Part of a small language model's weights.
Size: 11 layers, width 256, vocabulary 8192, 14.7M parameters.
Training: a variant of Muon for these matrices, 255M tokens, 10768 steps.
Each number is 128 + 24 x the weight over the matrix's rms, rounded and kept within 0 to 255. Layers, rows and columns count from 0.

# layer 3 attention key, 256x256, rms 0.161, rows 106-123, columns 128-255
[[ 86 117 106 129 157 122 157 124 147  85 125 113 102 120 115 147 134 121  79 118 128 113  83 170 146 115 146 108 157 104 143 147 153 178 123 140 129 108 122 139 151 117 144 114 106 135 130  98 138 142 141 167 130 112 159 149 126 139 146 162 148 121 174 139 136 179  98 133 122 131 126 108  90 133 134 164 104 101 105 115 118 152 103 109 137 146 151 122 116 102 131 133 149 133 124 110 142 128 138  98 147 110 127 111  91 109 127 100 129 135 155 125 137  99 139 120 144  75 116  90 119 114 103 143  92  96 110 140]
 [155 141 104 151 140 154 120 108 127 121 122 115 107 110 121  93 119 121 139 143 107 153 119 161 112 159  87 135 133 163 117 152 141 140 125 162 147 140  86 142 140 148 116 122 173 117 156 126 193 128 157 130 145 169 146 116 136 119 121  97 172 154 135 127 145 133 129 126 119 115  89 102 128 117 137 110 135 130 112 122  99 152 133 111 112 130 120 147  96 122 138 141 116 112 146 154 129  73 113 108 138 114 132  93 142 115 117 121  88 132 111 140 131  93 107  81 168  75 215 140  71 130 157 118 146 151 111 142]
 [117 123 121 132 130 136 196 151 139 113 175 126 135 160 157 140  97 124  87 143 169 160  78 140 112 108 137 118  93 149 151  85 136  88 126 144 143 147 106 144 120 140 114 104 115 139 170 107 127 116 103  99 124  96 144 119 131 121  85 147 146 147 170 131 168 160 138 106 120 180 132 136 117 186 157 125 111 146 129 142 175 107 144 137 156 185 165 123 122 114  87 143  85 146 121 132 121 167  71  99 141 134 127  77 161 102  97 115 122 124 119 136 122 164 120 152 127 161  79 111 157 148 120 143 116 123 168 141]
 [139 136 170 130 101 122  91 108  87 122 143 111 129 167 120 159 147 107 129 105 152 151 116 151 149 108 155 163 160 123 120 105 123 154 115 109  92 131 104 150 102 123  90 143 141 130 145 143 134 112 145 104 175 129 140 120 116 134 166 117 167 133 144 131 149 126 176 161 128 139 138 171 113 163 149 104  92  95 108  86 116  89 105  88 122 124  93 160 158 126  79 147 131 137 125 143 142 102 146 146 139 120 120 125 103 123 146  74  88 158  81 130 132 114 141 147 105 142 111  91 138 107 134 140 124 123 124 153]
 [115 149 134 135  98 110 149 134 170 125 120 102 106 163 106 110 109 104 111  73  92 137 167 157 124 135 137  98 125 159 146 145 136 170 135  91 149  82 145 109 125 122 131 150 131 122 143 129  96 144 156 160 136 126 141  52 124 152  82 155  89  77 170 136 112 141 149 121 112 102 156 136 100 151 104 113 147  99 120 137 116 152 127 145 109 152 114 156 141 163 144 161 115 153 110 143 155 105 124 104 169 130 132 101 108 125 145 157 140 133 126 115 132 123 151 112 167 159 145 138 141  88  95  95 109 111 136 135]
 [164  90 164 129 106 127 104 141  92  93 138 130 124 104 136 131 113 121 145 116 112 143 112 126 101 143 112 113 130 103 161 156 125 108 121 133 161 126 117 114 125 112 124 118 160 119 161 136 177  76  70  86 147  86 190 139  94 131 141 137 129 121 116 145 122 103 167 164 129  96 103 133 142 122 183  92 106  93 112 113 153 156 125 153 142  91 135 173 131 117 152 146 153 102 135  87 102 134 141 110 115  74 106 102 181  98 137 133  84 169  80 136 131 131 125 161  94 148 136  90 144 144 181 123  96 116 141 151]
 [116  95 120 134  98 134 141 113 146 114 120 130 147 100 128 146 128 105 147 138 129 127 154 151 130 111 116  72  74 111  70 121 146  91 124 134  99  90 133 168 107 136 106  93  99 127 149  99 117  93 139 180 132 101 119 139 143 135 114 122 149 160 175 107 142 125  76 168 130 127 139 135 120 142 123 145  88 138 132 101 156 140 100 138 122 100  90 146 112  85 172 143 113 112 117 165 161 152  72 115 120 115 154 146 179 104  98 142 145 126 114 131 144 144 144 106 134 120 103 133  97 126 116 145  94 120  58 103]
 [ 71 137 139 110 120 118 166 104  85 153 138 152  93 179 125 166 147 169 108 118 136 139 128 141 121 118 137 139  91 150  79  87 112 125 165 102 129 177 120 140 122 100 139 144 111 102 124  84 132 116 145  98 111 138 127 103 129 138 132  86 130 134 133 114 126 145 162 121 144 106  97 123 150 135 144  89 102 160 121 129 106 163 129 144 160 117 101 153 146 105 116  96  98 107 125 128 127  92 104 137 129 130 115 168 163 147  94 113 147  98 120 109 132 145 162 105  83 158  73 137 105 144 118 154 154 119 108 111]
 [138 137 147 116 144 123 115 165  93  78 111 114 147 132  89  89 136 161 106 165 129 120  91 128  98 157 176 164 161 154 157  79 139 124 110 168 115 117 125 135 119 125  79 106 174 128 113 134 130 130 153  94  92 166  59 137 107 155 119 119 125 166 119 117 149 170 173 151 143 153 159 164 115 133 116 149 169 143 104 149 100 150 112 113 118 146 129 109 140 155 148 114  95 147  94 124  66 141 161 124 113 149 122  96 147 130 123 115 134 106 147 152 116 141 124 129 112  72 122  91 168 123 127 122 143 131 118 133]
 [127 162 144 150 113 139 155 127 148 135 148 142 109 145 142 161  83 113 142 128 118 160 113 128 110 148 109 136 154 114 131 107 181 132  84 130 116 104 129 130 123 157 121 116 142 148  99 109 117 147  76 143 124 103 121 157 169 154 100  86 113 166 121 131 133 169 134 157 124 117 146  66  78  87 105 144 102 140 145 139 139  74 127 118 136 108 102 117 121 125 147 126 116  93 136 127 120 125 113  97 122 168 107 128 107 107 166 159 132 139 136 147 165 117 113 139 119  99 109 131 114 125 166 108 136 112 138 149]
 [ 99 116 159 139 101 165 119 153 124 140 140 118 144 108 101 128 152 178 103 113 111 159 138 130 108 124  81 114 127 181 124  71 108 108 154 122 119 196  89 134 106 133 129 124 128 119 119 126 183 144 112 110 137 150 127 105  83 132 105  91 136  91 138 137 140 138 148 109  96 123 135 151 122 138 158 169 145 118 150 104 126 138 118 162 130 137  97 111 124 174 106 107 145 133  84 139 135 121 127 129 156  66 102 113  81 130 179 126 174 108 131 126 131 111  96 145 133 153 101 114 119  92 123  94 109  88 132 102]
 [ 72 203 150 115 111 118 112 168 108  99 172 130 134 123 145 113 131 100 161 140 119 132 137 112 130 153 136 123 145 169 116 121 110 148 122 133 123 113 160 122 121 103  74 127 174 158 103 150 132 120 108 183 104 132 113  78 118 131 133 120 126 133 148 128 108 124 118 112 117 170  89 142 145 106 150 133 139 151 155  90 158 126 129 151 113 170  98 128 106 103 154 144  64 181 136 118 142 139 113 167 117 111 133 110 128 143 140 170 131 101 141 123 129 143 144  87  90 135 108 127 155 135 133 117 128 131 121 117]
 [162 129 126 150 138 107 124 136 143 129 143 132 122 125 152 127 131 149 155 152 107 131  94 127 152 130  83 119 149 101  84 127 141 126 125  96 126 129  86 116 133 131 159 136 173  85 119 131 122 191 131 108 135 157 140 151 137 117 107 152 109 142 171 116 177  85 111 191 107 117 144 150 117 146 138 129 136 118 123 126 165 106 106 128 164 128 149 117 141 121  98  98 132  82 130 156 119 115 150 145 129 123 131 117 139 137 155  97 127 106 162 140 140 127 139 118 157 130 149 105 132 129 137 157 108 119 147 185]
 [142 125  82 149 158  82 138  81 144 126 157 163 126 122 130 114 136 126 165  40 137 130 108 135 120 155 109 105 135 155 122 104 125 115 128 164 109 109 136 116 151 157  96 142 122 141 124 107 100 135 167 123 114 124  99 127 121  73 165 123 123 111 166 116  86 122 136 113 191 131 108 151 137 129 101 143 104 138 145 105 103 146 107 186 113 105 100 176 100 100 149 136 131 161 153 171 103 133 151 133 147 115  99  81 164 141 155  98 131 123 141 109 174  93 147 143 106 113 119 132 121 114 138 140 127 170 108 113]
 [131 152 145 114 127 142 110 153 114 136 131 116 129 122 151 139 108 121 129 125 120 133 106 124 119 102 143 176 119 147 192 143  91 102 132 104 131  98 122 134 115 102 151 122 144 164  84 132 104 169 127  98 124 129 150 171  73 154 105 127 126 103 176 174 147 109 110 146 160 144 160 110 153 149 142 130 143 101 124 115 165 122 160 115 122 136 132  85  97 142 169 169 145  99 111  95  92 188 139 160  83 100 123  91 108 153 177  76 133 111 122  88 120 126 141  71 165 130 128 127  94 123  92 122 139 106 130 156]
 [101 107 142 112 134 138 137 133  56  99 103 145 123 192 162 132 107 143 144 177 165 133 114 161 145 107  90  80 133 159 191 141 190  86 132 107 117 110 124 102 154  78 134 144 124 143 123 124 125 129 144  92 122  94 112 123 181 135  98  78 107 198 186  96 162 129  97 131 125 147 102  97 133 127 145 110 101  82 123 132 149 131 109 119 131 169 120 127 121 118 156 144  75  97 141  72  99 123 145 136 148 153 163 103 103 163 120 124 121 154 167 120 114 134 105 146 152 111 145 127 117 122  98 108  99 107 114 154]
 [107 137 119 140 119 124 138 151 123  99 131 129 109 168 123 122 131 121  68 150 114 104 131 138  75 168 103 104 167 144 102 103 142  88 140 163 139  96 147  99 134 128 126  84 150 139  91 122 120 148 101 213 126 108 121 151 108 121 120 127 117 114 169 105 103 173 126 141 144 108 132 140 117 164 131 169 124  95 108 118 117 108 138 117 123 106 109 122 131 149 118 129 170 117 129 121 143 148 139 135 101  90 121 102 126 155 134  99 101 153  98 123 162 149 145 157 118 142 106 176 129 123 109 193 128 101 136 136]
 [164  80 147 117 126 146 148 121 135 124 118 155 116 129 157 146 104 160 123 129 110 128 102 141 114 155 123  96 105  92  93 142 145 176 131 146 125 150 169 142 126 117  98 155 107 124 153 155  96 124 177 165 124 110 109 163 104 151 145 121  97 108 104 127 116 162 113  91 147 130  97 121 120 123 166 120 120  89 116 104  95 141 147 118 140 124 123 124 132 130 119 102 148 102 143 109 126 156 139 155 143 140 149 132 160 133 108 114 174 121 117 171  89 136 149 157 144 147 136 116 178 117 134 102 173  98 112 119]]
# layer 3 attention query, 512x256, rms 0.176, rows 171-188,235-252, columns 128-255
[[ 80 115 110  94 154 143 131 108 155 108 147 168 140 148 117 113 141 174  68 127 142 144 142 102 170 131 128 108 122 118 118 101 103 190 122 152 127 137 150 142 151 168  93 106 168 144 136 134 132 127 157 148  97 177 143 110 133 136 110 155 129 128 136 122 149 113  94 128 152 112 110  90  98 117 140 128 129 135 119 102 107 128 138 123 168 127 116 111 127 127 163 105 111  83 133 109 103 188 111 120 148 113 196 113 122 115 118 160 109 108 171  93 102 120 127 112 123 149 121 157 140 133 129 184 135  74 127 107]
 [119 152  88 131 135 111 118 207 125 166 191 112 148 124 117 110  87 138 133 101 118 104 115 117 124 177 138 133 138 133 134  92 138  81  82 137 102 116 108  74 140 166 128 139 107 149 156 129  91 112 116 141 109  85 106 142 124 127 125 167 170 118 122 129 151 158 123 118 140 150 114 126 136 117 126 154 151 143 163  77 113 166 178 176 106 135 137 107  84 155 137 151 177 157 171  74 154 134 142  89 176 106 122 131  85 101 178 158  89 154 105 129  87 157 129 142 106 154  63  88 141 146 141 101  97 122 163 106]
 [126 140 172 135 120 166 120 154 136 163 103 124 101 141 126 103 150 145 120 103 116 129 139 104 110 133 132 118 141 109 137  97 160 130 119 113 127  95 103 131 141 163 138 152 121 122 124 153  97 111 190 111 134 110 162 132 133 120 136 113 101  62 133 110 107  79 165 103 143 161 128 161 183 119 150 135 156 109 113  94 130  86 145 108 108 130 145 176 103 153 141 129 131 148 116 141 127 129  91 114 161 139  78 136 108 144  84 143 162 176 146 112 125 164 126 104 173 133 125 125 132 103 101 130 119 105 143 144]
 [114  79 124 157 100 130 167  97 115 165 141 144 149  92 138 141 132  90 188 154 115 146 172 137  78 131 113 113 100 115 104 143 116 115 109 134  94 144 105 161 165 141 148 123 174 131 156 147 163 118  80  81 119  99  92  95 124 170 114 154 123  96 124 135 149 166 165 119 122 167 151 148 168 128  93 106 110 140 161 140 114 159  74 136  89 135 133 143 153 166 105 155 164 102 123 179 136 134 112 120 121 153 123 147 115 136 130 137 156 154 143 143 131 150  97 146 166 133 134 150 141 146 138 130 162 124  94 149]
 [109 129 135 115 153 172 145  73 116  97 116 114 190 116 113 122 140 113 127 131 157  98 138 143 153  97 161 175 109 116 107 136 121 141 158 145 201 143 119 128  87 132 168 154 122 130 141 144 144  68 114 164 129 134  81 131 122 105  98 140 133 146 146 138 133  85 120 131 156 121 104 117 100 136 130 109 152 143  95 111 132 120 136 154 160 122 137 124  94 123 189 139 130 162 125 138 103 150 136  90  99 119 144 133 125 139 133  92  96 160 131  93 138 168 106 183 142 157 152 131 152 150 108 118 129 158 177 174]
 [157 106 126 117 144 111 134  95 138  75  85 154 143 158 133 133 140 154 148 115 145 122 111 142 148 156 138 165 141 104 157 153 137 105 164 147 170  91 146 122 131 107 129 149 139 151 112 102 161 145 124  92 131 149  90  95 154 106 111 133  80 117 165 136 158 131  89 157 116 154 121 134 151 139 136 173 109 116 156 134 144 137 125 120 107 149 161 124 129 129 108  96 139 136 109 119  91 122 112 149 108 146 147 105 137  87 114 146  94 130  83  90 109 130 139 119 113 140 111  79 132 144 109 165 108 114 158  92]
 [127 120 125 129 129 115 135  91 148 105 122 162 136 139 133 151 132  80 123 120 128 141 132 139 134 134 117  99 164 100 130 107  74  85  96 138 142 148 121 120 141 109 141 146 153 127 148 120 177 134 131 141  87 124 181 157 148 162  63 143 105 126 104 135 129 102 138 125 139 147  99 131 138 104 153 145  90 132 168 133 179 127  83 150 150 156 145 108 107 178 122 150 132 162  99  89 105 148 133 141 108 120 158 111 128 177 125 127 141 126 113 121  83  99  95 133  89  85 100 113 136 115 134 164 114 149 118 152]
 [163 126 178 150  81 109 135 116 157 130 117 159 146 121 138 140 142 133 139 140 107 147 143 148 158 136 140 121 117 161 170 146 121  96 124 122  99  86 184 100  90 127 128 154 133 100 138 151 132 123 117 122 100 131 143 117 102 148 151 123 140 102 152 147 120 142 111 126  94 101 108 147 144 127 143 143 156 114 116 103 138 102 121 170 117  86 105 121 119 130 178 135  80  86 105 134 103 101 102 118 140  97 118 119 146 103 114 122 144 130 133 144 141 139 144 120  95 103 115 127 128 119 135 142 132 122 145 103]
 [150 145 136  95 113 134 146 156 133 150 100 115 124 117 167 124 139 152  84 165 136 105 115 107 153 117 173 107 129 102 151 108 126 108 199 122 162 170 133 116  73 132 124 140 107 108  78 100 171 164 114 159 130 159 135 119  97 129 142 126 136  95 139 128 112 176  79 129 121 130 105 126 125 115 107 192 130 101 140 112 124 152 106 118 156 145 108  78 166 116 112 125 154 151 134 148 100 165 109 142 139 125 115  91 133 131 122 130 166 119  88 165 117 114 132 131 177 173 144 115 112 158 127 118 137 112 165 126]
 [130 101 186 137 113 107  98 139 103 145 125 169 137 107 131 150 106  86 149 173 134 109 135 121 157 135 139 145 138 117 132 115 108 134 144 131 166 134 125  68 141 112 170 161 107 115 179 164 117 116 129 104 103 160 174 132 111 147 134  84 153 120 116 142 115 143 135 103 116 133 124  96 127 139  89 169 174 136 127 142 105  82 143 142 158  94 144 142 121  94 133 113 117 163  87 163 102  96 146 140 152 136 117 151 104 143 101 119 153 139 139  89 117 168 174 116  93 165  88 126  88  95 108 106 164 105 131 147]
 [136 128 121  92 109 123 121 134 150 133 107 160 137  61 136  96 143 129 133 129 114  87  93 125 136 106 143 121 123 147 137 128 122 143 163 107 113 155 114 114 140 126 206 178 117 120 158 168 177 107 105 133  81 149 120 127  83 140  87 122 166  77 129  73 114 124 145 103 132 132  91 111 155  69 104 134 119 185 194 110 121 122 116 155 147 169 139 113 125 150 166 122 203 128 155 195 141  74 130 160 167 151 122 148 116 136 162  97 117 153 166 117 115 132 119 149  98 102  86 146 126 141 107 147  83 133 200 121]
 [105 162 113 108 122 101 124 118 127 117 115 169 128 185 158 130 135 140 119 133 136 105 140 111 172 135 123 106 138 131 107 151 132 112 112  95  89 104  44 154  85 119 127 110 144 116 161 104 139 131 176 158 112 110 140 159 118 149 115 117 112 103 123  88 153 117 100 132 122 124 130 121  96 107 115 108 171 111 143 136 133  83 122 133 144 131 110 142 118 114 140  85 153 125 166 137 137 117 128 154 131 101 163  90 126 107 138 103 115 112 155 111  99 135 132 154 122 103 156 107 152 151 115 129 119 158 147 150]
 [ 94 142 113 120 123 107 147 134 163 171 149 177 132 106 104 102 144 144 115 102 158 131  83 148 111 126 110 133 149 125  91  97 127 126 145 157 135 125 141 128 155 149 129 151 167 145 122 118 177 132 197  82 126 168 123  98  71 125 165 156 142 111 152  53 126 109 159 121 132 117 137  96 142 115 143 153 101 152 132 157 117 125 129 121  64  90  97 115 101 131  68 150 130 112 137 179 162 102 114 131 156 173 144 155 110 146 125 157 102  48 125 148 127 110 131 155 137 156  74 122 138  98 148 132  98 142 129  69]
 [119 114 134 141 126 142 132  95 130 146 129 107  85 125  84 101  97 120 100 103 103 134 152 127 147  66 107  93 165 103 143 132  84  94 124 131 162 118 138  82 168 106 159  81 168 123 140 117 175 119 154 139 135  92 205  98 117 144  88 138 128  96 141 134 142 161 167 136 111 119  99  79 170 140 130 134 151 110 117 143  94 135 104  95 139 129 133 148 135 135 158 117 156 160  91 127 160 134 114 122 135 143 143 116 111 129 111 156 146 129 140  82 135 151 112 128 123 100  81 125  93 110  93 110 131 106 150 192]
 [109 112 183 100  93 156 148 124 113 143  91 130 116 117 184 113 176 124 167 128 152 135 160  94 141 115 115  89  98 144  83 136 177 121 155 119 149 128 123 148 107 147  90 149 128 124  98 117 158  95 112 191 123 155  93 136 133 156 123 127 166 180 134 118 164 149  70 122 162 152 134 128  91  79 142 104 163  82 119 142 164 158 108  83 125 160  88 144 102 153 140 149 131 137 134  67 118 121 102 112  74 103 125 128 128 151  95 156 153 130 158  93 114 110  93 164 122  91 120  85 120 145 103 130 107 152 102 112]
 [120 108 163 150 110 115 105 104 166 157 120 100 111 105 145 181 154 100 147 180  88 101 143 109 115 117 121 142 121 124 171 105 137  88 142 128 140 146  92  70 113 141 157  89 106  93 167 127 138 108 114 142 170 113 146 137 113 109 131 105 169 156 137 157 151 155 142 153 200  97 151 148  99 108  97 137 193  99 113 155 120 138 141 140 114 122 108 133 153 131 170 114 171 131  82 116 115 131  93 122 143 159 116  53 113 109 154 124 162 142 120  73 134 152 137 133 114 137 126  75 117  98 113 135 128 125 136 162]
 [175 120  93 141  99 104 176 135 159 158 115 162 107 155 116 107 137 122 101 147 120 152 137 147 100 130 109 139 117 121  68 175 134 103 134 128 116 125 155 102 110 130  94 115 110  96 140  75 120 176 148 124 166 157 120 119 189 121 187 152 138 118 141 195 150  84  98  96 135 126 144 117 149 113 139 152 128 200 159 164 159 118 176 116 131  72 119 162  79  87  83 131 117 132 134 116  81 133 107 126 154 157 135 170 182  93 152 154 137 120  89 144 121 107 108 113 130  80 106 147 171 152 142 117 162 152 137 157]
 [173 129  45 125 118 150 115 153 115 127 136 142 123 140 108 115  68 134 140 148 122 133 142 157 135 125 125 112 131 124 185 138 149 112 114 127 129 138 145 125 168 138 145 110 113 113 135 174 110 142 114 105 141 136 127 116  87 142  95 131 126 109 110 141 123 161 147 158  88 127 101 158 111 129 148 118 136 148 110 169 150 116 113 112 102 111 137 122 141 130 131 141 106  89  94 118 133  86 130 127  91 142 117 124 110  66 110 124 148 129 155  91 145 129 118 102 139  85 118 135 100 116  88 134 163 139 143 129]
 [123 127 108 149 135 127 123 126 129 112 154 136 114 100 112 164 153 137 111 151 144 103 124  93 125 167 153 153 140 135 140 136  91 152 158 147 138 116 168 126 180 178 156 116 125  85 144 137 111 103 171 110 171 172 159 130  96 131 119  91 118 140 172 122 147  99 112 169 176 137 108 119 128 128 162 130 153 141 132 148 115 121  93 138 134 120 102 174 127 133 116 144 168  92 124 117 111 145  79 111 158 117 171  73 127  85 137 139 137  73 150 124 122 152  92 123 114 111 155 114 145 139 199 159 133  75 116  80]
 [101 159 135 156  98 165 172 119 110 134 109 100  99 116 114 149 163  94 137 145 124 122 131 155 114 136 108  96 143  80 157  81 165 130 130 103 140 111 118 140 105 161 122 116 145 110 153 126 141 156 142 106 135 127 114 103 177 115 150 116 145 142 138 136 138 165 129 132 135 121  99 147 130  97 148 127 100 132 129 116 159 112 128 156 109 121 134 135 103 159 144 114 159  92 143 148  92 168 124 118 135 117 133 120 100 123 152 158  90 141 126 113  91 137  99 170 106 138 124  99 121 117 116 131 124 107 132 149]
 [119 148 138 145 160 122 129 169 160 103 127 106 141 148 158 133 133 146 110 101 124 136 176 118 132 153 146  88  97 105 145 140 156 139 132 133 111  98  83 145 132 151 144 170 143 104 118  96 132 111 160 141 121 102 128 113 105 143 168 154  92  91  97 173 126 107 152 109 111  96  84 120 159 166 157 155 147  81 152  71 129  88  55 137 146 110 151 125 144 147 101 144  90  82 172 136 140  93 128 167 162 141 132 124 126 114  45 135 132 163 177 143  87 148 162 116 144 164 108 119 156 148 110 140 163 124 152 123]
 [109 155 122 126 105 166 148 134 155 138 166 141 106 146 118 131 121 112 166 117 130 169 153 130 119 103 126  95 116 103 119 168 148 113 144 164 149 128 119 128 125 133 169 126 145 110 110 150 190 137 124 164 132  58 165 108 157 210  85 116 110  68 119 163 124 132 157 141 115 146 116  68 145 116  93 117 118  88 185 143  93 149 100 136 107 161 164 117 149 118 139 145 188  94 182 153 158  84  52 110 133 189 117 156 147  86 102 131 127 124 126 147  87 150 125 125 168 144 117  92 142 127 152 131 143  96 118 125]
 [108 107 124 161 125 144 135 115  68 113  96 116 131 122 113 143 137 137 119 123 162 101 154 147 157 131 126 129  83 116 133 126 142 105 134 116 128 115 106 109 116 131 120 169 118 150 154 130 137 133 134 148 121 128  73 126 115 131 149 102 122 115 126 148 143 154  69 130 138 112 116 137 121 147 121 155 159 188 111 130 158 113 113 181  74 111 131  97 106 139 127 120 141 168 114 117 121 141 144  90 104 144 105 100 102 145 119 154 123 144 150 103 141 145 105 103 129 131 129 141 135 114 137 118 138 110 137 132]
 [142 153 122  88 127 152 123 155  98 158 127 128 134  90 146 127 110 186 162 128 170 130 101 167 102 164 132 140 118 104 142 169 150 124 130 115 146 143 185 156 163 152 126 136 151 154 143 149 122 141 172 127 171 194 109 135 160 118 125  95 111 107 182 100 114 126  77 134 106 144 102 127 142  98  94 119 133 155 123 145 154  93  99 133  98 155 103 144 126 148 146 117 186 128 134 128 134  91  58 128 106 173 153 130 134 106  94 135 112  83  91 159 103 151 144  82 148 155  77 107 113 151  84 109 111 125 169 124]
 [134 106 178 129 156  92 120 127 147 109 151 115 135 135  97 130 128 132 101  76 112 133 125 121 148 137 111 165 138 164 111 116  51 101 126 113 128 156  99 106 127 133  85 159 148 128 149 126 139 110 131 134 103  97 137 152 141 107 147 130 155 131  86 133 129 114 124  66 116 137 152 122 135 124 121 119 121 147 165 126 131  92 114 157 150 141 146  85 148 121 111 125 112 123 123 127 161 140 159 212 147  98 119 148 155 207 127 134 119 137 138 121 123  80 149  87 114 128 120 164 152 116 107 159 168 182  88 113]
 [125 138 125 139 112 178 140 137 109 104  97 118 135 163  89 143 187 102 159 151 121 149 105 111 118 141 153 136  97  90 104 155 123  86 116 135 115  96 176 141  76 136 131 118 163 132 131 142 118 126 112 104 125 116 101 134 120 150 122 112 121 137 159 106 132 117 109 136 138 124 130 151 131 116 128 105 144 147 104 150  92 131 115 136 132  89 129 113 111 142 141 134 108  74 112 123  86 130 113 103 130 114 124 122 125 109 118 125 131 122 123 156 150 104 108 189 147 130 164  78 136 173 141 145 135 137 130 145]
 [117 128 155 100 120 148 146  86 102 129 114 135 136 112 155 129 126 122 138 153 137 128 134 136 153 123 115 120 140 103  96 126 146 144 166 136 143  99 146 104  93 194 123 110 121 128  92  88 170 159  90 155 137  92 172 116 144 146 149 134 155 112 125 114 107 130  93 130  97 147 124 134  63 122 141 123 139 113 134 137 106 133 176 149 150 140  80 138 116 157 114 131 109  92 176 122 118 137 145  86 139 103 128  98 165 119 131  79 126 126 121 137 137 129 144 150 175 109 153 128 153 115 126 116 159 107 178 103]
 [ 86 130 197  65 139 134 127  95  94 148 136 141 122 111 129 113  81 120 100 146 105  79 116 100 168 130 109 185 155 109 109  83 106 146 149 121 127 129 166 156 151  98 117 152 116 142 191 182 151  79  93 165 113 124 136 120 111 115 115 107 147 146 126 119 108 152 144 122 117 139 110 148  81 107 109 175 122 108 117  98  94  83 114 189 109 112 171 123 132 113 162 144 136 177 111 131 136 114 115 144 145 146  89 162 107 147 142 126 138 183 116 135  71 174 160 119 123 124  95 135  93 137 111 158 166 104 169 108]
 [171 116  92 116 138 169 130 168 148 175 124 124 105 129 121 124  83 183  86 126 116 131 129 132 150 103 109 135 104 141 122 105 163 135 154 104 124 106 128 137 109 114 162 111 124 122 150 146 149 108 133 156 129 133 130 106 141 149 103 126 121 149 123  81 104 130 115 153 124  83 118 123  60 146 122 105 117 132 113  95 161 117 152  83 166 158 137  83 101 157 138 127 113 102 147 151 157  92 106 111 117 171 118 161 125 109 109 140 125 112 107 138  97 137 184 144  94 127 139 100 123 128 159 143 124  95 174 114]
 [114 134 141 158 109 119 112 172 147  85 152 160 106 186 133 107 171 114 150 118 132 110 139 160 133 141 133  96 153 157 137  92 138 135 142  92  92 115 104 103 126 111 177 105 139 140 144 109 131 132 163 128 150  79 132 134 124 105 156 120 105 118 117 163  95  89 117 130 161 156  88 197 135 140 128 157 155 104 146 105 154 119 136 126 154  98 109 145  79 125 115 113 168 151 203 141 123 129 135 175 137 143 119  92 162 122 110 114 127 149 142  89 113 127 112  92  91  94 125  99 141 119 132  97 144 110 128 123]
 [124 138 130 140 141  74 133 137 123 104 148 117 129 109 116 168 122 154 102 185 137  76 113 141 165 145 166 149 103 142 132 140  97 109 159 140 113 132 150 134 185 110 121 134 131 175 148 123 135 109 107  82 101 104 107 132  75 104 134 137 138 129 147  88 115 112 114 153 119  85 154  72 136  95 122 114  97 149 142 107 123 116 141 165 112  51 133 141 149 109 144 120 187 130  94 114 128 108 119 142 138 123 116 105 128 114 158 135  98 117 159 125 182 122 119 108  91 128 109 157 166 137  93 126 136 118 161  95]
 [100 115 113 150 141 167 111 129 138 113 120 119  67 122 121 124 124  97 114  95 124 132 122  86 137 121 157 156 161 122 154  95 130 107 139 119 113 114 149  87 159 113 166 102 160 122 148 112 141 105 152 108 132  83 198 108 122 168 102 130 103 158 114 177 110 156 159  99 107  92  87 159 145 137 152 140 143  95 107  78 131 158 165 132 124 110 161 118 128 126 177  94  94  90 104 140 153  94 146 134 146 166 110 111 109 158  68 152 170 134 121  53 105 148 151 150 122 120 105  83 100 158 142 125 116  59 149 173]
 [171 158 135 142 119 149 144 127 106 136 138 120  97 147 127 108 143 110 125 137 132 156 179 126 123 142 125 124 147 104 114 162 171 165 131 100 163 107 139 126  93 175 125 128 140 103 107 155 120 124 198 119 119  97 120 109 157 154 101 102 141 132 151 117 130  76 133  96 147 123  86 163  93  91 125  91 145 141 144 143 148 128 104 143  71 107 121 147 114 139 131 109 135 146 115 139 130 127 117 119 134 132 155 142 141 137 102 146 125 128 126 175  87 161 136 135 131 120 121  89 161 102 108 102 111 150 135 104]
 [ 98 118 102  90  95 164 127 138 155 161 146 100 110 111 135 140 121 159 173 141 137  95 103 123 133 111  81 133 133 152 146 125 124 135 151 118 150 162 125 156 148 136 130 131 102 107 112 137 154 138 133 139 114 139 118 159 119 133 117 114 168  81 133 106 130 172 195 155 148 146 122 124 191 123  95 140 174 111 133 163 138  90 131 136 113 129 117 146  87 107 136 106 200 126 136 130 132 118  68 109 155 159 161 113 120  97 156 169 143 114 112 130 102 115 109 112 151  97  90 122 126 135 136 149 170 118 111 139]
 [117 114 141 146 118 136 133 148 141 167 135 105 136 140  93  57 111 138 164 145 138 110  99 136 137 108  80 157 124 160 112 136 138 130 138 113 106 146 105  86 128 118 134  98 138  83 136 101 110 156 175 134 156 165 133 105 120  92  77 126  97 124 127 194 121 151  99 115 140 132 123 106 157  95 142 146  98 160 133 115 129 149 132 115 149 139 123 135 137 116 131 159 154 186 124 109 113 120  73 140 117 141 125 121 160  85  73 142 145 118 126 124 125 149 120 104 113 151 105 174 171 115 156 165 132 131 130 135]
 [140  88  95 137 131 160 152 124  80 177  62 127 146 140 117 130 156 129 169 143 108 141 131 124 156 106 105 119 126 115 106 147 132 125 109 134 133 122 113 154  98 128 132 142 105 142 102 106 144 116 128 137 128 139  91 115 110 151 110 107 114 117 125 102 134 111 128 136 162 133  87 156 112 126 134 155 152 141 109 186 111 126 111 111  66 156 125 118 107 132 163 126 160 135  74 121 120 139 175 103 110 148 168 123  99 129 150 158 134 125 167 109 162 126 107  85 136 119 112 102 126 113 104  87 124 150 143 152]]